Part of a small language model's weights: vocabulary 8192, RMSNorm before each block.
Each number is 128 + 24 x the weight over the matrix's rms, rounded and kept within 0 to 255. Layers, rows and columns count from 0.

# layer 4 attention value, 96x96, rms 0.26, rows 0-71, columns 0-95
[[ 86 125 166 123 139 120 144 160  99 122  86 165 119 142 112 131 152 136  97 125 113 148 154 103 115 143 100 151 104 153 138 137 178 178 142  86 137 128 124 128 180 138 155 151 137 147  68 142 125 144  78 140 129 140 137 129 132 132 105 137 135 121 112 105 133 175 133 145 124  53 154 118 141 119 159 151  99 134 119 117 141  81 114 117 142 104 105 122 121 112 117 102 121 139 128 111]
 [ 83 120 196 156 135 120 124 159 133 115 102 128 135 111 129 118 182 158 132 152 105 130 156 100 147 106 112 150 137 150 154 105 110 133 117 133 119 137 144 101 143 164  82 151 160 149 117 130 138  97 136 108  99 119 122 151 134 148 163 108 139 106 144 107 104 147 122 129 112 119 110 149 115 101 107 170 111  96 141 159 137  66 155  99 154 117 150 131 119  98 145 122  89 103 151 123]
 [113  92 146 115 119 128 109 134 145 130 132 111  71 119 100 130 150 140 117 132 126  43 153 151 131 110 184 131 163  96 142 101 103 114  91 145 161  96 119 132 145 113 129 113 162 144 122 121 134 136 127 107 118 169 175 143 103 111 135 104  80 120 156 128 108 107 128  59 142 142 131 149 137 112 168  81 137 134 136 134 161 121 160 176 146 135 112 186 148 169 138 164 141 176 100  67]
 [130 110 157 115 132 153  88 170 123  88 136 110 129 115 122 115 121 146 175 139 143 132 152 173 116 149 115 122 148 129 145 122 140 141  83  91 125 131 119 128 137 130 118 109 134 132 165 138 172 127  93 111 151  98 139 143 144 136 156 123 113 116 135 148 130 140 131 140 105 122 109 110 113 112  90 196 193 148 137 124 119 111 131 141 118 125 134 138  96 116 112 162 159 148 137 124]
 [144 126  85 101 107 122 134 134 113 149 128 128 137  91 130 154 114  85 135 140 127 135 113  90 145 147 114 117 116 120 152 146  95 131 146  86  98  96 153 141  89 136 142 158 136 132 150 121 107 136 162 143 113 133 130 154 112 118 146 133 141 187 129 156 128 146 121 121 119 163 175  79  92 143 129  97 110  82 135 140 117 112  97 201 109  70 143 143 114 133 172 144 105 137 153 115]
 [ 97 113 112 135 140 122 145 143 168 161  90 105  94  87 113 105  96 110 137 135 120 123 123  71 142  93 150 143 117 160 117 144 145  88  98 116 116  95 161  98 162 175 118 111  94 109 124 108 103 149 162 110 128 169 124 104 156 114 173 126 181 132 125 122  91 128 110 149 108 137 151  93 160 124 132 120 144 111 112 120 105 106 133 112 141 116 145  94 146 111 135 106  90 142  88  98]
 [137 101 118 204 149 101 125 124 118 162 141 134 165 132  51 152 118 142 113  93 162 120  73 148 107 160 109 134 113 128 120 112 152 117 140 170 103 164 153 137 138  94 130 130 138 134 116 172 114 116 179 138  93 126 144 118 134 137 143 124 114 124  93  76 155 123 127 128 127 158 100 126 128 188  97 102 133 158 157  90  98 160 134 138 109 106 132 119 122 106 148 121 179  97 135 144]
 [105 109 129 110 132 172 104 135 135 115 108 115  92 118 132 136 137 134 134 153  97  74 159 139 151 126 141  97 128 114 117 116 109 112  81  93 142 115 126 130 120 165 147 145  79 109 136  77 112 116 144 144 136 126 113 123 103 107 162 159 153 118 153 173 139 115 137 138 118 137 113 159  79 150 135 138 133 125 126 183 110 130 169 100 100 148  96 106  96 121 122 139 132 141 133 116]
 [125 148 139 140 159 119 142 198 147 128 110 147 122 175 114 142 152 150 176 133 120 159 106 162 114 120 131 149 101 141 104  97 166 155 137 171 111 108 130 124 100 161 151  87 133 147 116 154 104 129 166  90 165 146 133 130 126 107  99 100 136 110 149 125 133 147  99 136 112  90 104 125 132 165 128 118 108 109 108 105 134 134 120  87 111 137 169 190  97 117  70 132 154 118 136 143]
 [138 100 130 119  61 145 143 154 141 156 114 118 112 117 149 130  82  88 157 102 151  94 128 131 111 140  84  66 144 161 168 101 114  93 106 116 127  91 139 138 145 145  86 191 117 131 182 132 132 133 116 138 166 143 112 129 125 117 128 148 154 110 132 134 113 162 128 145 151 126 143 161 157 118 165  82 120 121 115  96 104 134 140 129 105 158 135 149 133 166 146 138  98 110 179 145]
 [154 129 133 127 157 128 135  86 139 133 104 143 145 175 120 133 146 114 109 116 131 118 118 106  77 151 147 145 123 137 104 156 166 123 127 165 119  89 117 120 151 134 133  84 142 102 106 158 119 133 143  86 128 115 164 174 111 117 116 151 106 115  95 115 146 121 161 117 134  82 120  85 160 180 140 144 182 124 118 137  97 147 148 111 121 126 140 116 157 139  93 125 126 120 105 159]
 [144 122 106  84  92 119 158 150 110 119 150 135 136  98 117  74 119 101 109 113 152 114 137 138 110 178 105 142 164 131 128 141 132  94 179 136 169 132 141 134 111 101  93 163 115 128 163 173 159 119 110 137  95 148 141 125  67 100 107 168 153 136 133 150 141 170 109 107 142 100 145 108 119 142 114 127 113 132 109 100 141 123 139 131 106 109 112 114 109 133 146 138 128 125 124 111]
 [121 143 145 136 150  77 147 116 126  91 145 151 129 124 144  99 102 122 137 146 114 121  95 110 157 162 143 102 108 133 156 143 141 101 127 115 113 153 160 139 155 104 132  93 120 127 117 102 116 150 136 149 166 141 146 145 161 133 139 139 129 112 135 112 120 105 100 147 169 117  93 127 112 119 109 147 124 100 132 138 125 130 138 129 144 116 153 166 121 121 139 156 154 173 122 136]
 [100 114 192 111  88 130 140 166 129 114 157  89 150 129 177  96 125 175 121 105 150 167 182 120 136 152 118  94 117 159 136 141 151 110 157 124 136  85  90 129 157 113 141 128  91 130 113 105 160 102  75 163  98 114 139 154 108 144 120 173 133  98 152 114  86 106 159 151 120 145 103  83 103 118 114 115 145 112 131 123 141  93 111 159 145 158 114 128  72 129 163 109 111 121 172 171]
 [101 126 130 137 166  82 132 119 157 103 148 154  98 118  92 101 110 122 132 158 152 146 147  99 116 112 133 161  89 119 149 132 143 158 127 116  91 145 107 125 126 133 128 115 184 154 114 104 117 150 154 127 143 124  91 123 154 153 134 120 146 125 106 125 139 169 122 141 120  87  83 138 125 111 103 135  90 140 153 145 143 177 131  95 138 152 105 136 125 113 141 124 133 163 138 134]
 [105 125 121 167 129 119 135 133  89 145 134 122 125 134 116 152 125 135 143 109 123 107 121 135 100  83 106 133 143 122 155 117 151 118 128 127 111 164 139  96 114 142 121 145 147 171 155 179 147 116 107 136 136 134 122 133 120 174 126 135 169 137 163 158 115 103  87 151 107 121 115 174 125 106 148 109 106 130 172 107 106 105 123 110 127 107 100 124 108 118 145 142 161 143 152 101]
 [142 128 134 125 107 114 132 166 137 124 103 116 128 104 113 134 165 140 123 143 104 121 104 113 123  66 132 143 130 125 125 121 122  95 111 108 132 118 205 116 112 131 137 132 150 128 129 107 129 133  75  76 155 110 134 112 108  83 152 127 139 108  91 118 158 128 114 146 106 156 159 162 104 122 128 135 101 109 159 138 141 125 129 119 115 136 131  58 162 103 107 132 129 134 150 110]
 [103 163 141 141 128  76 121 168 145 138 134 134 136  82 159 116 108 159  95 114 168 169 143 137 165 120  92  98 107 157 173 148 119 119 115 151 172 151 131 124 149 144 135 119 148 147 128 161 177 105  95 108 128  86 112  73 100 101 107 163 118  74 140 137 104 104 155 180 150 111 126  84 125 122 111 121 113 104 156 108 143 121 108 148 190 176 145 142 123 116 126 108  96 120 136 149]
 [136 135 136 137 132 117 129  93 118 109 157 135 122 141 119 122 146 141 106 108 100 127 184 142 152 126 124 123 159 142 149 153 113 156 131  90 146 147 152 105  87 128 132 134  92 119 149 151 119 139  78 144 145 145 115 103 137 107 110 101 100 108 174 138 148 120 112 132 129 178 118 150 118 113 163 149 178 104  88 132 102  85  89 157 157 134 114 142 154 172 140 145 137 168 126 111]
 [119 132 113 107 110 137 130 147 129  87 139 113 103  84 147 111 134  84 143 141 130 157 124 141 114 104  63 144 163 129 157 163 102 169 143 149 161 103 128 112 155 120 110 104 131 150 146 172 190 131  76 124 139 112 113 123 126 118 124 113 137 155  99 148 107 122 116 124 134 105 146 105 123 124 125 109  97 120 106 119 165 134 148 103 149 157 176 136 132 172 121 136 119 119 132 138]
 [171  97 124 122  85 150 138 116  79  93 161  79 167 110 122 114 113 152 126 144 158 141 169  82 107 121 117 153  90 128 131 110 117 100 144 133 114 123  85  75 114 112 104 105 142 125 115 123 148 118 153 138 110 108 120 141 185 126 138 129 144 102 157 102 124  97  88 194 127 125 116 122 121  91 120 141 133 153 121 140 126 147 106 116  98 136 142 145 100 157 112 142 123 121 148 152]
 [ 95 128 170 112 139 145 153 144 132 123 145 166 135 136 162 131 123 133 125 143 121  83 120 157 111 133 108 133  98 112 148 177 100 111 111 122 121  98 117 134 102 128  96 132 158  82 135 139 101 114  99 117 168 125 107 139 120 129 148 115 135 133 123 152 170 118 169 146 146 117 142 113 148  79 154  75 151  86 111 164  87 143 127 122 146 122 122 115 115 190 125 118 103 123 111 120]
 [141 119 111 149 177 154 141 126 127 164 110 145 124 169 102 145 119 113 106 155 133 173 126 114 102  91 116 155 109 115 127 154 133 154 128 115  78 127 107 133 100 124 145 137 130 101 118 135  85 124 160 150 121 139 124 162  86 162 129 107 114 131 109 108 129 157 126 133 124 128 123  94 123 158 127 104 128 146 116 105 142 130 122 149  94 100 134 106 130 124 128 159 154 115 164 177]
 [ 94 127 101 168 109  82 147  83 133  99 146 141 117  88  81 148  58 100 104 135 126 121 101 127 112  64 123 185  63 150  91 130 156 120 172 144  99 141 197  95 114 165  82 135 122 109 150 154 110 133 186  97  89 180 138 116  92 123 159 147  93 117 162  83 109 123 129 130 122 136 138  97 129 153 120 117 117 132 123 117 150 136 114  88  90 128 116 130 125 105 155 114 156 104 132 116]
 [ 99 101 123 179 139 116  98 150 110 130 135 144 153 168 154 122 149 154 138 117 157 117 145 172 104 135 133 105 139 160 134 119 154 138 178 122  63 106 125 136 126 141 129 111  98 167 108 129 109 127 140 108  82  90  77 135 138 141 122 156 111 136 165 153 119 152 162 116 120 182  77 108 160  86 130 147 138 134 147 126  87 149 144 111 150 152 115 125 121 119 115  90 168  99 144 135]
 [177 121 168 121 127 119 125 172 167  66 145 129  97 127 113 147 167 134 153 118 110 162  93 140 109 112 128 134 135 167 159 114 125 152 138 152 108 112 116 106 158  81  93 100 131  99 138 165 105 103 123 125 140 118 134 100 126 150 138 130 120 125 104  69 125 122 139 155 112 153 117  87 138 189 111 143 129 127 138  83 150 152 153 172 118 114 140 123 144 110 135 143 139 146 160 129]
 [134 112 136 130  91 149 159  95 138  91 151 131 113 170 161 129 136 187 107 110 101 115  95 115 109 122 135 140  91 131 122 101 128 144 169 156 118 139 133  93 110 107 138 181 160 142 172 156 141  96 101 130 131  89 131 102 120 158 120 134 169  99  94 145 154 128 141 118  97 138 160 100 128 163  97 135 137 121 106 133 135 150 142 165 127 114 125 108 132 115 187 197 122  96 131 144]
 [ 95 164 161 118  87 138  87 142 111 172 155 137 135 135 153 120 148 130 110 132 115 128 159 153 108 160 130 116 127 119 177 114 133 128 113  89 139 119 128 167 142 107 137 156 103 143 155  90 138 125 114 172 153 157 104 148 134 129 119 160  93 130 145 108 132 188 165 112 122 143 103  82 143  96 123 147 149 141 147 116 103 130 169 189 135 117 116 133 130 151 132 160 151 148 134 152]
 [ 83 148 170 146 106  98 141 102  97 144 118 123 181  89 158 118 128 141 123  89 133  95  87 147 120 100 141 142 115 102 151  87 113 133 136 182 100 113 122 148 168 159  60 118 119 153 150 113 129 130  97 117  98  90 155 155 113 142 118 114 105 108 137 132 151 115 165  86 115 168 132  75 142 157 127 131 147  98 163 142 140 104 123 160 133 123 143 191 106 105 126 156 140 156 169 126]
 [128 153 128 117 102 156 140 113 123 128 153  92 122 114 137 139 119 147 160 116 119 138 118 155 127 122  77 103  97 101 132 115 125  90 136 148 158 113 114 117 123 126  76 144 136 128 169 116 159  97  76 129 129 118 137 131 135 119  92 117 118 127 117 113 143 116 134 158  98 106 142 175 186 131 126 103 146 140 117 109 107 135 101 143 117 147 176 115  87 142  96 122  74 172  99 140]
 [120 177 164 114 139 143 145 140 155 110 129 102  97 194 148 101 167 128 142 136  97 160 143 147  97 115 113 150 116 103 144 141 126 181 100 146 107 129 103 152 111 123  96  70 127 155 140 109 142 114 124 168 146 114 103 127 134 120 134  75 122 146 121 132 147 169 139 127 116 134  86 133 103 147 106 118 139  97 128 154 169  97 141 136 150 140 154 142 103 137 163 142 122 129 102 152]
 [152 123 109 134 142 113 103 163 120 141 124 116 111 137 104 144 152 179 118 114 117  80 119 164  92  91 120 106 125 102 128 142 120 115 120 115 160 148 132  97 124 125 157 110 152  92 160 129 115 146 108 121 129  87 142 118 125  94 112 111 102  99 102 113 124  91 125 136 137 140 167 115 143 129 155 117 133 120 131 137 171 110 139 106 165 137 123 133 139 121 100 128  77 129 111 135]
 [124 129  93 180 149 159 125 174 146 149  75 132  94 131  83 156 150 168 121 134 114 109 158 140 130 123  94 116 132 152 134 114 149 121 150 154  56 156 149 141 124 136 118  84  74 128 108  89 127 134 134 125  93  97  99 148 219  99 174 113 125 176 164  66  96 117 110 140 164 168 121 134 145 151 148 119 125 114 135 133 133  87 139  94 145 107 132 115 126 142 136 127 115 118 131 104]
 [139 147 128 124 140 105 128 154 147 113 128 123  89 104 109 140 103 139 133 175 153 109 149 111 131 147 150 120 152 135  92 124  96 146 128 139 111 104 102 103 114 147  97 149 108 142 150 107 125 110  98 144 108 166 106  98 146 130 137 161  85 130 137 159 156 153 117 140 129 140 159 161 105  84 110 174  76 106 144 154 136 142 122 168 122 165 142 163 131 125 170 132 151 124 123 117]
 [145 122 123 103 100 116 109 127 132 117 140 129 150  93  91 134  90 154 180 108 110  92 142 139 142  89 101 145  95 144 114 121 119 123 144 139 113 118 137 107 132 108 127 101 131 146 120 102  96 143 115 123 107 175 131 162 138  86 115 124 115  78 104 112 127 115 137 100 122  99 125 109 107 142 129 117 169 106 117 128 131 149 115 189 166  69 137 149  94 123 120 107 170 132 129 152]
 [155 162 154 161 121 174 145 162 143 127 133 101 123 130 154 149 152 142 121 128 139 136 137 108 121 119 140 167 147 147 129 136 133 139 114 157 119 122 155 128 106 132 125 132  86  86 153 145 122 162 161 127 119 131 109 125 173 138 159  97 153 118  99  97 102 107 107 177 166 174 103 158 124 124  94 109 111  95 170 152 133 115  84 117 128 142  93 139 158 131 142 144 115 117 106  96]
 [130  98  87 137  93 113 102 126 148 141  96 155 143 105 103 113 126 131 115 132 117  76 152 113 150 121 153 191 121 147 136 147 103 114 150 127 134 112 138 125 134 132 120 132 142 135  69 133 160 122 102  73 157 141 137 133  72 120 141 185 140  66 122 124 141  87  81 141  97 144  74 144  94  67 176 114  99 125  90 149 146 141  97 140 156 146  81 113 123 153 115 122 106  99 135 101]
 [105 122 190  89 122  99 109 106 136 137 144 100 103  86 148 168 127 135 113 161 100 160 137 110 146 144 165 104 140 136 122 129 139 146 131  98 156 158 160 132  96 177  98 136 125 107 105 120 135 123 123  92 141 156 181  89 126 140 102  93 107 111 112 153 110 100 101 127 143  94 171 140  95  82 125 147 128 159 107 150  95 126 135 124 142  88 137 151 100 117 140 146 100 103  93  88]
 [208 160 127 146 112 162 130 154 154 119 122 114 147 145 146 127 147  69 114 127 101 156 117 130 107 112 116 130 149 135 167 103 142  98 180 116 145 132 154 124  92 159 123  99 156 119 130 138 103 137 142 116 134  98 143 102 143  91 186 165 104 129 137 180 157 113 146 140 112 108  68 154  93 126 120 126 124 113 157 152 132 126 125 112 142 148  97 123 115  96 147 146  86 116  89 193]
 [124 130 156 129 135 168 122 169 132 120 179 123 127 158 145 103 110 134 131 142 122 112 152 114 114 177  96 130 101 154 134  83 121 162 141  88 106 127 142 113 125 105 109  94 155 139 116 145 146 109 109 119 169  94 115 152 104 109 144 172 188 177 105 176 159 146 150 148 136 124 143  70 155 165 133 168 137 155 143 115 123 161 138  65 138 114 122 161 125 135 136 179 143 130 170 153]
 [118 106 156 149 133 123 115 125 103 132 129 134 115 169 119 144 143 139 126 103 139 135 123  96 160 157 177 152 130 112 122 147 120 142 117 134 106 106 157  99 160 159 139 158  90 123 129 158 115 187 118 154  71 146 114 134 149 123 161  72 176 120 146  77 123 116 164 167 127 150 105 142 110 165 140 140 186 112 115  64  69 111 154 109 166 159 120 151 125  96 155 156 133 143 102 101]
 [147  72  84  85 130 118 156  60 114 108 173 108 144 141 121 143 119 125 144 111 121 127 127 150 139 135  74 114 141  98  72 123 118 114 118 179 133 123  85 115 119 180  93 120  93 114 134 159 103 160 169 121 138  84 150 111 123 127 109 128 129 118 110 143 118 154 134 138 131  86 112 152 116  95 108 102 126 124 142  74 114 107 133 136  99 125 103 128 143 156 130 142 119 142 156 140]
 [129 146 109 110 135 123 179  90 126  96 111 101 109 139 138 137 173 114 134 166 157 124 125 137 145 195  83  75 133 164 150 134 107 132 163  76 120 158 104 151 134 160 115 128 123 140  99 119 127 135  78 104 121 119 137 181 140 134 132  96 103 135 134 137 131 116 109 134 168 145 112 157 123 113 130 130 101 130  71 169 158 144 107 166 112 135  99 141  78 128 110 101 129 132 136 144]
 [144 102 157 147 111 183 140 127 103 126 134 142 104 139 109 127 105 154 139 133 147 157 174 125 112 132  89 152 122 115 125 119 125 146 111 116 153 134 125 151 121 111  87 120 165  51 129 138 109  97 136 146 142 125 143  61 122 152 153 173 127 142 114 129 137 151 112 157 130 108 133 125 142 119 132 142 135 150 106 151 132 134 151 131 172 103 117 171 115 143 122  92 123 156 172  80]
 [118 130 155  97 106 117 143 122 129 120  89 185 114 175  78 160 118 112 114 188 181 153  98 152 115 132 114 153 128 115 127 116 179 122 124 147 136 106 177  97 123 118 134 138 132 129 154 145 172 126 142 131 152 154 146 131  99 135 132 100 181 156 139 123 152 126  93 143 132 126 141 141 138 137 170 121 126 138 135  97 144 140 111 135 145 149 175 125 169 120 117 190 155 144 143 112]
 [117  63 103 120 149 173 138 134 108  93 101 129 119 106 118 174 162 131 135 132 109 137 150 105 102 132 136  84 132 135 126  95 107 110  68 174 152 145 113 144 152 147 193 127 116 152 117  94 136 150 104 153 123 120 132 103 121 157  97 108 126  94 167 122 144 145 132 148 162 158 139 139  89 131 137 106 208 132 145 152 129 103 158 133  73 113 132 118 116 159 111 170 101 150 109  82]
 [ 96 104 125 158 161 124 107 106 100 120  85 126 114 108 149 132  94 162 108 124 135 130 144 153 103 143 145 155 172 111 159 122 135 144 162 160 142  91 132 137 118 167 139 120 125 164 140 145 180 125 145 150 131  85 103 164  96 156 167 184 136 138 143 127 141 129 171  92 138 147 131  95 142 148 159 188 139 117 120 131 113  90 176  80 125 120 136 101 101 103 106 133 105 151 144 131]
 [142 145  87 123 140 146  93 170 123 105 164 140 128 124 136 132 120 136 144 128 148 128 116 187 183 176  56 128 159 148 135 134 106 106  97 122 139 152  92 131 112 140 111 104 150 135 141 113  94 165 113 113 132 107 141 109 123 113 143 107 166 133 160 188 134  97 107 122 168 155 132 131 112 133  91 127 117 146 148 127  98 160 120 126 148 108 144 116  77 166 116 111 134 144 157 184]
 [143 138  96 112 152 122 104 121 120 112  71 121 109 133 140 174 122  90 152 140 111 151  97 114 124  91 110 140 146 164 133  69 148 137 125 140 123 131 130 123 112 125 111 131 123 151 128  98 116 174 106 124 121 154 126  71 115  71 178 170 117 136  94 121 137 139 158 123 133 134 159 133 133 105 148 108 128 109 177 116 121 152 130 111  98 149 134 121 128 127 128 180 116 138 134 128]
 [127 105 132 139 138  62 184 133 127 149 145 122 117 132 113 167 139 115 146 165 108  86 159 142 111 131  82  77 101 106 105 143 137 162 187 118  73 148 118 144 141  90  99 107 137 123 107  90 133 152 119 125 110 101  87 136 149 141 102 100  83 150 130 155 144 165 164 109 105 130 162 109 118 160 113 132 169 119 147 165 122 149 115 152 141 132 133 147 126  64 170 129  97 144  75 143]
 [112 124 132 173 127  75  99 147 130 143 122 119 114 166  96 132 124 169  89 145 127 178 132 162 128 108 178 124 127 117  72 152 170  86 133 132  88 159 104 161 122 130  96 118 177 139 148 171 126 107  94 114 113 149 127 103 108 120 104 110 109 162  88  98  96 138 132 178 149 129 120 132 127 104  98 124  99 146 143 121 178 129 135 118 184 162 145 160 125 102 116 120 139 162  72  97]
 [122  97 102 135 136  74 120  98 131 161 107  93 104 156 159 124 143 102  97 164 107 123 131 135 119 120 147 140 121 138 123 110 128  98 129 155  90 132  95 183 195 138  97 138 126  85 130 132 142 178  97 137 127 117  98 139  70 115  89 165 144 138  93  95 131 175 140 139 135 121 157 178 143 141 125 147 121 141 126 127 136 136 143 122 108 148 152 195  94 123 145 125 144 166 137 103]
 [110  96 129 104 125 129 138 114 138 160 124 151  80 140  85 139 116 147  91 153 132 110 106 154 152  90 140 146 159 128 129  88 190 165 134 116 156  98 133 179 150 134 137 161 108  89 110 119 122  81 109 139 163 147  83  93 164 115 107 132 176  88 110 113 126 143 142 133 126 109  94 173 115 150  98  96 145 182 155 126 128 136 104 142 105  95  76 146 161  92 134 101 108 131 120 140]
 [148 152 101 132 138 133 166 148 175 105 113  68 126  69 130 119 127 128 126 126 107 120 112 118 111 122 160  85 136 159 134  87  91 147 124 168 139 123 147 111 149 144 153 108 133 104 101 126 110 105 138 127 115 126 118 146 176 129 155  89 146  93 143 148 136 107 145 122 119 126 117 155 120 150 103 102 131 114 125 148 131  95 143  95 149  97 125 140 145 118 109 126 120 123 113 107]
 [158 123 151 133 146  89 158 125 120 134 109  99 157 128 123 149 150 133 145 189 129  74 112 155  99 113  90 117 143 134 141 120 129 151 136 112 112 155 140 126 129  98 127 117 167  89 121 134 176 125 102 129 124 152 135 179  99  70 138 150  80 130  88  63 108 130 101 144 136 130 129 135 142 112 137 122 124 131 133 120 155 154  71 124  95 134 150 145 121 136 136 134 127 129  98 127]
 [137 115 150 125  90 148 138 119 139 131 139 109 129 142  99  92  96  61 127 109 145 118 101 154 108 148 131 129 130 114 161 103 114 126  95 126 129 170 122 140 116 140 140 138  57  95 122 178 133 132 122 101 148 139 161 113 125 158 126 145 141 127 117 156 128 115 129 126 114 154 153 114  49 155 141 139  81 135 162  95 123 123 117 151  96 148 110  90 124 123 129 165 161 132 142 136]
 [141 178 111  99 133 102 134 127 135 134 141 126 127  97 129 132 116 108 132 163 148 145 138 116 134 184 117  91 153 111 126 163 119 149 183 100 162 103 155 146 118 129 122 137 127 129 123 164 138 111  96 100 175 122  88 103  85 150 112 125 121 105 118 164 137 129 161  72  77 139  92  99 123 121 169 153 139  91 130 128 151 131 162 165 132 142 126  58  83 122 112 131 115 141 152 112]
 [118  94 142 124 131 124 161 137 109 132  99 142  96 154 124 142 122  99 163 126 147 151  71 174 119 103 158 115 144 151 157 149  95 130 140 123 120 123 109 103 118 155 144 105 115 150 120 113 148  95 158 113 157 147 128 117 117 158 117 152 121 163 139 143 142 141 128 184 164 129 137 108 157 112 104 156 173 129 144 114 114  84 115 137 162 124 128 113 114 150 182 138  63 131 162 159]
 [103 127 129 150 122 200 113 124 133 109 140 131 106 131 143 153 144  75  81 132 142 133 115 112 152 102 149 155 119 168 141 138 135 123 118 131 106 106 134 143 132 146 155  78 158 105 118 112 203  89  89 119 125 146 112 153 145 148 123 157 166 142 129 140 107 120 123 160 122 167 202 177 137 117 123  96 111 145 106 193 117 159  98  81 165 119 104 144 106 105 147  67  94 122  77 141]
 [124  83  86  95 180 127 124  92  68 135  91 103 141  81 132 146  84 137 149 103 131 114  82 109 169 143 102  88 125 119 119 111 163  96 124 111 107 151 158 120 131 158 126  73 105 135  98 153 116 107 150  81 110 126  76 154 162 110 118 153 168 112 162 108  83 129 204 120 122 157 197  81 107 143 132 170 147 136 100 114  66  92 206 141 150  95 130 150  93 132  97 114 118 128  75 135]
 [153 155 171 108 146 143 126 140 119 140 175 144 120  76 112 110 115 169 134 173 113 137 113 148 119 129 111  90  90 142 117 131 173 148 147 119 165  83 124 128  97  91 119  76 116  87 118 141 105  90 101 132 147 124 129 123 154 127 139 164 132 116 168 143 130 135 131 111 104 148 144 155 111  98 148 106 114 162 109 139  97 113 154 111 113 144  77 100 109 183 143  92 133 105  95 127]
 [114 159 152  98 129 157 112 137 135 137 142 144 140 138 134 173 117 139 115  91 146 123 176 110 147 147 190 121 137 130 123 142 157 136 125  81  74  92 113  86 116 113 136 112 103 132 103 130  96  78 119  84 109 126 114 121 157 112 138 114 167 131  77  85 124  99 106 149 107 102  97 120 116 144 107 119  90 115 135 121 154 139 106 128 122 106  97 158 136 126 125 159 109 101 170 120]
 [ 68 158 125  91 123 146 140 112  91 103 152 144 130 139 137  88 124 127 113 131 133  98 145 129 135 137 120 129 138 124  78  89 156  92 146 130 126 178 118 112 112 152 101 101 147 118 151 106 126 120 130 107 143 122 147 165  75 125  93 119 162 141 149 149 132 121 104 125 139 139 130 123 119 127 190 148 135 152 136 124 121 155 138  78 146 132 107 123 157 121 111 151 151  96 100 134]
 [160 132 160 125 122  72  86 125 119 156  86 125 128 140 149 113 110 135 123  78 101 152 130 201 116 143 128 146 120  99 148 150 129 115 157 134 140 121 123 139 141 145 126 114 114 116 155 150 152 179 111 103 104 136 117  79 112  92 153 111 123 117  88 116 165 160 140 114 167 139 191 143 147 146 120 127  91 144  95 102 131 121  84 127 105  96 122 123  96 139 174 124 142 112 149 141]
 [117 120 164 143 146 130 105 111 137 139 140 102 124 143 138 140 142 168 114 111 138 131 124 142 129 163 145 137 133 152 140 135 111 134 114 128 145 127 132 103 116 127 129 114 107 142 100 127  81 123 128 125  87  98  89 103  76 118 153 113 129 132 153 148 141 150 132 130 105 149 103 107 122 152 103 117 102 134 150 145 105 112 131 127 134  99 121 134 125 137 121 101 142 163  83 132]
 [118 136 107 162 128 122  91 109 122 136  97 139 132  85 137 128 159 155 116  90 165 144 137 156 148 156 107 126 108  95 122 157 118 112 107 107 107 121 157 133  89 129 112 119 137 140 159  89 117  83 126 141 142 126 119  96 144 111 145 108 171 128 128 105 122 113 141 153 134 162 126 119 159 110 132 134 133 172 153 132  91 155 130 150 113 139 149 164 119 105 130 164  78 134 140 131]
 [102 131 123 107 124 132 127 140 111 105 120 152 140 148 102 144 140 125 109 154 139  74 124 197 135 127 114 104 150  94 100 120 126 127 127 130 109 129 136  84 127 132 150 184 121 141 170 163  98 151  99 106 160 124 119 124 140 123 131 124 134 133 133 173 165 120 108 137 137 146 100 126 118 139 121 149 149 142 137 127 144 125 133 115 105 142 147 105 141 101 121 121  81 165  84 130]
 [119 119 121 154 109 166 130 111 148 136 128 152 124 126 123 136 145 124 121 169 109 155 126 120 142 153 126 123 122 161 167 141 153 167 133  48 130 123 122 101 109 101 140  87 125 110 123 129 128 155 150 140  91 110 109 113  97 141  93 119  94 121  73 140 115 131 129 161 102 146 116 129 134 122 112 110 147 106 142 147 139 160 145 140 160 132 120 128 100  85 113 106 145 151 134 153]
 [102  91 141 134 178 151 121 129 159 110 122 154 131  87 154  66 119 127 134 131 148 125  83 114 146 128 134 103 114 157 119 169 126 130  97 129 138 122 132 137  53 143 133 124 131 117 141 170 153 112  96 113 152 123 120 112  84 110 111 123 102 101 123 172 139 129 140 133 119 180 170 120 146 134 138 126 156 124 111 179 186  67 159 118 139 121 116  88 116 164 120 120 134 135 106 139]
 [113 118 138 149 113  88 137 137 151 133 117 118 126 140 141 137 166  99 134 118 167 147 154 103 115 130 126 129 131 127 129 122 136 121 121 129  97 159 133 124 152 119 120 120 114 175 158 117 174 172 150 104 138 145  54 123 122 128 114 132 148 128  88 123 123 143 120 126 117 108 113 129 129 106 137  76 127 116 132 152 101 101 125  97 119 133 134 145 127 137 122 166 145 128 101 142]
 [140 193 113  99 157 130  94 100 140 143 147 123 116 146  96 102 137 111 106 148 126 165  74 113 135 116 117 156  90 138  85  87 122 117 133 116 155 118 131 119 102 124 162 176 145 119 147 136  84 128 132 149 137 199 151 150 119 148 102 118 137  88 178 133 101 106 102  93 134  98  92 107  48 130 132 150 113 133  79 142 191  87 148 106 111 140 155 136 114 129 154  92 123 164 127 132]
 [152  97 122 122  97 121 132 132 107 129 132  78 118 103 144 105 107 109  90 121  99  98 158 133 145 111 100 132 105 146  68  79 102 113 106 139 130 154 179 131 104 156  93 147 117  99 134 124 115 114 146 131 134 130 126 136  85  73 137 173 144 113 162 149 146 116 112 125 107 108 167 109 182 140 154 123 127 109 136 111 160  90 137 143 118 136 103 162 119 155 112 117 121 132  84 153]]